From a checkpoint of a small transformer trained on Wikipedia.
Size: 13 layers, width 64, 4 heads of 32, MLP 256 tanh GELU, vocabulary 4096, 1.38M parameters.
Architecture: rotary positions, untied embeddings.
Each number is 128 + 32 x the weight over its row's rms, rounded and kept within 0 to 255. Layers, rows and columns count from 0. The size above them is the row's rms in percent of the matrix's.

# layer 2 MLP up, 256x64, rms 0.104, rows 227-255, columns 0-63
size [ 99  92 104  94 100 102 114 108  89  85 107  91 130  95 109  76  86 106 115  89 113  88 105 114  85 104 109  88 101]
[[121 118  97 122  98 127 129 111 152 152 182 159  89 126  57 138  94 126  74 163 119 108 139 142 103 103 144 170 117 126 118 210 136 165 123 118  68  67 139 120 139 115 121 166 101 167 160  21 100 104 119 111 109 140 129 166 100 149 114 162 135 108 123 181]
 [114  84 123 111 148  89 123  63 147  66 124 131 121  76 135  94 121 125 138  75 110 108  76 127 163 135 191 128  76 123 107 102  37 125  86 110 163 148  83 162 122  92 147 148 112 137 129 110  57 119  76 116  89 175  96 135 124 135 118 116  84 140 141 122]
 [139 140  74 130 105 146 124 198 114 113 149 202 160 153 131  97 132  77 125 115 113 125  80 161  93 130 120 157 169  98 116 156 147 104  78 113  86 163 117  82  79 112  82 149 130 144 116  95 150 115 145 146 142 158  85 171 144  86  76  76 151 119 192 170]
 [124 139 115 145 169 172 153 121 136 178  77 170 182 127 106 139 108 104 173 121  92 126 149 146 142 156 114 139 168 140 135 173 150 186 145 136 119  49 151 140 209  91 108 127 129 156  75 135 105 174 123 119 136 152 169 132 141 194 129 175 158 165  95  88]
 [128 173 106  74 148 131  88 160  93 121 169 121 206 121 134  89 185 139 135  99  96 108  72 127 101 145  85 166  90 114 106 130 138 154 123 114 105 124 113 160 163 116 164 190 123  96 103 107 169 148 128 118 164 122  38 126 140 140 121  76 179 134 134 173]
 [137 136  80 209 150 155 155  99 121 114 167 164 122  66 110 189 131 105 130 120 104  85 162  93 114 120 166 160 112 108  81  87  87 156 149 132 151 113  85 146 113 170 136  42 133  96 147 105 101 184 112 127  81 103 139 136 122 141 135 141 150 150 149  68]
 [158  49 104 195 168 133 124 171 132 178 167 144  54 147  98 123 116 124 155 110 111  96 165  62  89 193  86 122 153 170 121 121  96 102 113 139 138 151 150 123  97 121 111 146 109 108 161 154 128 165  83 129 155 112 111 117 175 135 137 103 190 146 160 139]
 [ 98  78  66 148  80 105 156 112 142 133 129 181 125  84 119 126  99 103 116 143 101  65 149 146 127 126 123  93 139 119  78 180 138  76 151 102  92 142 106  63 127 112  95 184 147 153 151 107 119 132  50  82 107 179 158 154 141 141 118 127 157  73 129  94]
 [156 132 138 115 197 165 110 177 122 167 126 172 127 172 131 115 146 140 126 142 147 142  90 138 146 175  93 113 114  86 108 110 191 180 134 141 103 196 102 104  65 115  99 172 173 186 158 141 161 162  77 122 102  82 162 137 115 171 171 140 130 118 114  99]
 [153 116 133 100  81 169 171 123 123  99  84 131 112 148 123 167 151 126 150 126  96  93 117  97 153 152  59 127 150 146 186 123 129 161  61  95 162  69 124 174 169  58  78 158 144 128 154  96 201  94  76 124 108 128 143 135 135  85 130 106 113 118 122 160]
 [149 144 108 139 123 108 149 113 152 127 184 193 116 104 138 160  90 130 117 126  88 157 150 133 166 105 135 172 143  67  50 141  86 140  98 123 122 156 119 150 150 127 144 142  98 141 112 175  70 233  90 179 106 175 130 114 173 147 142  97 129 131 153 152]
 [134 117 103 107 156  80 207 128  78 131 134  90 151 189  77 153 191 178 159 184 114 137 109 118 117 103 144  93 128 108 170 129 161 122 119 149 107 154 140 123 120  88 137 136 104 126 145 116 134 108 193  68 126  74 107 168 139 161 173 200 117 116 142 129]
 [115 129 151 128  66 136  82  92  71 145 100 145 166 103 136 159  99 104 138 136  96 161 141 111  85 143  75 166 105 152 204  90 132 125 111 144 127 116  63 138 140 161 147  86 182  94 130 154 137  99 157 164 119 147 132 104  77 130 169  88 167 133 158  53]
 [160 123 122 131 102 127  85 126 123  94 151 153 112  84 136 185 157  89 159 168  88 100 171 150 112 147 139 109  89 126 159 113 163 165 145 112  83  53 120 137 139  85 133 213 164 114  61 113  58 147 118 168 140 123 159  84 142 148 171 128 159 146  99 131]
 [166 126  82  94 113  54 204 157 104 156 138 150 103 119 187  85 109 131 172 178 114 143 174 119  94  86 120 145 168 146 161 127 111 120 114 142 121 103 148 126 114 111 131 160  68 148 135 146 137 120 100 111  83  71 107 218 111 142  88  95 141 102 124 109]
 [106 161 111  94 187 171 101  65 156 104 167 179 114 147 107  82  96 159 126 147 145 137 154 143 121 160 126 122 117 129 197 151 162 162  64 167 123 113 162 128 135 159 110 128 164 173 197 137 142 186 119 190 144 124 116 126 162 163 103 179 130 129 165 134]
 [184 153 146  69 141  77  79 162 141 117 118 165 129 135 136 108 166 141 195 166 167  53 109 108  97 126 131 147 118 182 102  82  87  87 129  96 159 109 136 111 114 131 181 126 125 185 105  92 121 145 143  76 118 131 102 152 178 155 134 119 144  87  78 130]
 [151 158 153 145 121  99  95 149 131  99 140 136 124 141 124  73 182 134 190 104 111 126 153 111 126 140  87 158 121  57  60 149 174  76 161  51 152 125 156 109 113 124 148  96 148  85 133 117 104 155  91 179 111 166  78 134 135 111 111  63 137 133 176 155]
 [134 117 128 103  63 118 177 162 118  86 100  87  64 102 145 117 156  73 163 170 153 138  79  90 144 122 167  70 189 141 140  96 104 150 102 117 109 135 159 100 121  89 104 105  93 158 176 132 102 152  93  84  73 130 121 184 120 172 146 143 116 127 162 130]
 [194 129 148 148 145 132 180 103 152 150 102 134  79 146  38 156 168 173 124  92 129 104 101 148 164  63 142 177 153 110 132 105 122 117 128 119 105  95 108 118 139 192  98 142 108 145 133 121 121 101  92 147 140 186 149 214 160 118 164 128 119 105 146 165]
 [103  94 139 119 128  69 146 122 131 126  97  98  83 155 131 184 112 108 131 143 187 103 170 133 123 119  75  54 144 167 137 172 135 109 111 115 107  61 151 140 132 123  95 183 143 199 118 171 138 140 184 175  79  82 144 129 122 169 104 125 118 137  90  94]
 [174 120 173 109 116 150 127 149  98 154 133 104  93 146 150  85 192 117 147 203 101 121 110 140 106 134  73 137 149 184  64 115 123  70 103 100 139 197 123 153  81 100  80 171 150 110  93 117 132  77 131 130 101 113 158  87  91 153 118 101 156 132 161 110]
 [146 143 120 173 103 140  53 109 106 165 107 100 182 161 159 159 105 136 134 107 164 145 156 131 153 177  93 116 102 123  96  75 154  97 142  99 130  61 151 135 152 119 113 128 113  95  65  62 138 102 168 196 117 153 131 114 174  90 174 119 148 143  96 163]
 [142 128 129  92 114 123 194 137 155 130  93 101  88 149 131 176 184 125 166 130 171 165 112  61 119 143 139 193 154 157 149 144 135  81  94 140 110 162 150 144 172 135 136 174 123 157  98 140 142 120 133  76  82  28 118 119  95 160 152 156 116 136 174 136]
 [140 214 159  81  91 157 122 169 108 145 135 161 105 128 117 118 111 127 114 138 117 156 109 180 104 126 109 106 126  55 112 170 102 120 148  92  63 104 122 106 165 170  99 101 154 173 125 164 147 151  67 143  99  98 135 154 123 158  83  78 132 198 149 148]
 [ 65 120 117 167 129 131 143 158  91 157 130  70 129 105 117 133 109 175 121 117 143  88 126 129  57 121  80 107  95 118  85  95 123  67 107 107 154 165 152 158 155 139 147 185 204 137 140 130 161 204 112 102 106 102  67 131 135 114 171 103 149 107 116  94]
 [131 201 117 114 108 139 120 142 151 140 109 125 112 135 179 151 155 111  59 128 106 155 127 163 106 134 152 134  99  85 149 132 188 177 150 106 125 130 122 127 132 223 164 104 115 123  80 110 149  54 118 211 105 133 107 127 120  81 168  88 144 114 143  92]
 [145 170 135 127 144 124 143 136 145 155  61  63 132 167  63 164 158 123 134 127 127 119 143 177  89 121 127 147 162 137 123 121 103 146 123 154 202  74 147 129 202 169 169  76 184 142 125  99  76 102 179 196 124 126 117 127 116 131 130 154  97 135 113 110]
 [168 147 118  78  74 105 134 156 134 122 105 135 115 131  79 103 158  79  98 117 109 111 157 126 126  72 126 164 148 106 131 168 142 111 155 133  75 140 157  90 108 228 177 158  96 163 161 184 165  93  53 135 168 113 121 133 115 168 125 139 115 103 150 128]]
# layer 2 MLP down (transposed), 256x64, rms 0.105, rows 227-255, columns 0-63
size [104  73 103  88  83 112 109 117  92  98  98  89 164  93 113  60  74  95 117  96 107  87 108  93  79 110 100  88 117]
[[123 162 196 163 165 151 158  84 145 131 128 152 126 102 146 152  96 150 168 139 133 148 111 103 181 161 123 110 147 102 119 155 150  87 129  72  78 181  95 159 120 144  87 105 125 106 123 139 147 202 163 107  87  87 127 129 129 150 139 180 207 131 181  89]
 [199 184  70 145  93 157 100 141 182 140 154 118  87 185 148 179 142 142 153 152 138 138 151 112 134 136  91 125 137 142 113 177 126 179 126 152  94 119 159 129  96 125  89 180 196 137 129 118 184 131 185 164 133  83 169 168 118 139 156  95 151 130 107 149]
 [119 140 124  64 157  69 129 105 184  69 155 122 122 200  84  73 150 107 161  85 136 116 110 137 142 132 116 162  80 173 134 141 154 160 144 130  58 124 107 111 176 100 107 161  82 178 126 105 161 120  98 136 139 169 115  64 158 132 144  98 109 143 132 125]
 [152 101 156  97  89  93 105 148 130 148 136 140 133  45  79 131 147  91  98 175 133 112 119 108 100  51 139 119  63 161  65  80 103 105 104 134 134 150 114 130  71 118 146  81  93 112 128 128 154 102 123 143 115  69 144 128 134  71 123 115 133  84 174 167]
 [136 143 135 110 138 104 166  70 154  95 128 170 118  70 142 135  26  94 108 174 133 126 152 138 190 134 107 134 162 144 126 141 153  88 145 156 187 162  67 137 110 129 126  96  78 163 150  88 101 149 146 139 142 122 138 134 103  41 133 152 111 149  95 123]
 [ 66 191 112 126 120 122 154 133 177 144 186 102 135 163 128 152 153 112 103 105 119 160  75 119 189 136 130 104 107 114 120 149 101  73 153 184 118 128 151 110 120 171 129 118  99 130 128 112 123 129 190 122  82 156 164  79  88  79 124 130  67 206 103 126]
 [ 96 191  98 141 184 160 149 168 129 144 110 138 143 109  98 154  60 174 135 124 186 110 137 171 139  86  69  98 127 151 150 138  95 147 103 146  84 106  92 104  96 108  99 169 156 138 128  80 140  61 138 152  94 142 134 120 190 134  98  95 113 102 152 180]
 [135  72 173 110  35 112 142 137  81 120 104  94 138 148 105 150 126 136  72 157 119 120 110  78 151 140  92 108 179 129  95 104 113 145 145  83 101  74  98 108 166 142 150 197 142 166 157 113 169 152 106 127 105 121 127  62 152  73 157 142 159 129 155 114]
 [106  99 127 119  81  87 146  72 109 165 135 118 135  72 121 119  96 168 134 165 113  69 113 121 131 149 144 165 100 130 153  72 103 134 116 130 166 174 164  54 160 134 181 162 138 161 100  82 106  80 167  90 175 148 113 144 130 131  79 147 112  68 130  93]
 [211 152 138 123  92 149 145 167 170 148 175  90  95 123 117 182 128  98 110 138 119 138 164  85 126 135 126 130 127 197  65 128 126 125 130  78 129 153 135 155 153  94  87 113 101 146  98 123 143  94 156 111 140 113 181 101 130  55  51  98  92 133 140 166]
 [123  85 137 167  99  80 102 140 101 190 125 132 163 130 174 125 136 207 128 122  86 133 145  80 108 143 123 112  89 124 159 111 128 101 102 154  84 125 109 126 153 145 142 162  79 163 113 137  99  77 153 129 178 136 181  78 150 187 152 174  67 152  93 159]
 [119 154 171 112 142 177 163  79 160 131 211 177 106 133 190  80 131 140 106  91 139 135 199 176 160  81 124  93 160 123  57 142 142 138 138 140  77  95 141 178 105 124 123 101 139 126 117 127 109 147 112 177 109 105 183 108 130 107 114 125 151 142  89 118]
 [117 141  82 167 179 133 146 149 147 130 105  94 120  91  87 133 126 121 101 130  44  98  80 149 142 168 142 116 102 135 143 136 107 144 183 125  35 161 122 134 116 162 120 153 143 116 189 168 138 116 145 158 172 142 103  59 132 192 100 150  98 104  97 103]
 [ 78 109 145 101 142 103 116  60 167 137 126 171  69 178  68 117  70 129 153 116 108 137 125 134  86 139 202 166 140  96 158  59 163 126 100 143 129 160 130 113 166 152  87 134  91 148  94 150  75  97 127 128 103  99 120 122 115 143  82 115 157 128 106 178]
 [ 76 103 127 136 172 121 162 163 158 127 127 115  85 155 136 119 118  86 120 176 128  99 115 153 119 132 128 106 110 166 122 180 161  72 106 147 161 144 131  57  97  65 172 153  96  93 158 169  61  85 131 106  93 108  97 151 136  87  94  58 149 161 138 136]
 [173 146 177 141 142  84 145 163 165 163 144  97 123 118 146 150 127 142 147 135 139 121 103  64 187  86 164 165 129 191  89 147 157 136 164 152 154 127 100 124  69  68 160 160 138 145  88 109 149 107 185 107 148 153 143 140 136 123 112 151 134 203 102 192]
 [118 178  97 199 116 117  91  93 175 124 120 167 189 118 162 121 123 112  77 125 213 162 129 128 160 178 126 136 183  91 179  96 124 112 114  99 140 113 105  97 123  94 137  94  82 131 145 163 136  71 117 148 128 132 154 171 100 119 102 110 112 190 100 115]
 [105 152 158 173 143  95 125  94 149 137 174 102 142 110 147  54 165  78 135 159 154 143 181  64 163 159 148 157 141 145 121 169 120  68 170 122 129 163 156 161 138 100 139 129 136 144 111 166 112 137  93 149  98 110 183  94 144  82 120  51 112 183 137 113]
 [122 123 121 109  73 120 142 104 133  91 154 130 126  58 130 121 214 142 145  95 122 159 143 132  77 165 134  92 110 128 170  61 106  96 132 138 184 172 137 113  82 128  96 100 102 161 138  78 129  96 106 135 122 126 165 159  84 131 104  65 178  77 148 155]
 [194 151 172 131 119 103  84 146 142 117  76 139 156  71  61 147 120 118  93 130 141 128 190 123 183  66 106 115 159 118 189 161 138  81  95 173  77 107 116 128 134 113  90 143 147 127 114 169 132 130 119 123 173 106 120 175  78 111 131 145  84 143  87 148]
 [144  91  78 127 212 121  73 152 171 129 118 162 128 140  69  73 159 132 161 195  76 131  84 132 114 112 120 138 125  97 141  34 125  78 120 149 149 129 133 146 152 128 137 121 126 169 139 160 118 153  67 119 130 108 172 175 113 132 130 169 126 144 102 120]
 [148 222  94 142 183 156 116 144 114  83 116 148 118 143 124  99  70 142 153 109 141 163 157 139 175 186 132 153 168 111 116 120 133 180 115 118 113 118 138 160  88 113  76 130 149 128  87 106  55 170  67  93 159 161 132  94 130 111 102 169 108 102 150 102]
 [109 152 197 130 144 151 180 150 105 141 116 114 126  91 131 145 105 114 200 131  72 115 107  93  90 126 209 110 140 194 111 130 163 124 177 111 122 194 127 133 150  89 147 139 153 106 161 165 154 136 150  94 202  88  81 146 150 103 140 136 116 111 134  94]
 [ 89 108 171 118  87 137  70 130 144  86 138 153 187 124 107 152 121 196  84 165 135  22 202 110 135 110 154 100 106 130 151 140 111 139 132  68 138 165 130 117 178 155  95 147 126 112 145 114 121  82 115 111  93 107 137 134 171 105  98 131 102 107 102 151]
 [ 73  87  86 133 126 180 152 102 158 208 112 148 111 121 140 138 130 178 189 131 145 142 132 127 117 175 178 133 163 104 113 145 169 175 105 164 192 139 151 102 154 160  95 146 162 163 100 142 133 130 169 176 165 107 136 146 128 195 158 107 147 137 103 175]
 [178 153  94 119 157 181 149  92 176 131 222  78 134  56 128  81  80 158 117 123  99 158 148 166 128 137  82 130 151 151 169 136 170  79 135 106 111 165 101 121 102 146 160 146 141 127 129  84  92 134 114  61 113 144 157 125 113 133 103 149 174 140 116 136]
 [146 141  93 152 135  87 148  88 108 100 112  79 110  86 131  92 151  92  79 101 137  95 101  66 127 180 138  82 172 101 109 108 159 124 113 168 105 143 111  90 180 145  95 166 141 117 107  52 144 103  95 116 139 134 170 201 100 178  97 163 125 112 126 104]
 [ 71 149 126 133 128  91 133 112 148  94  69 130 129 145 120  51 124 140  96 143 104 106 149 130 156 113  76  92 103 108 168  81  63 172 115 137 140 130  78 116 113  96  85 108  75 189  42 120 131  92 134  89 115 131 107 140  94 170 127 109 156 127 131 166]
 [101 118 125 104  94 112 127 123 146 128 102  92  99 170 127 168 119 143  95  84  67 108 129 108  55 113 129 125 141 149 137 182 184 114 116 123 136 151 186  57  82 132 196 137  87 136 130 138 130  56 107 169 158  63 130 141 168 132 116 137 150  78 112 115]]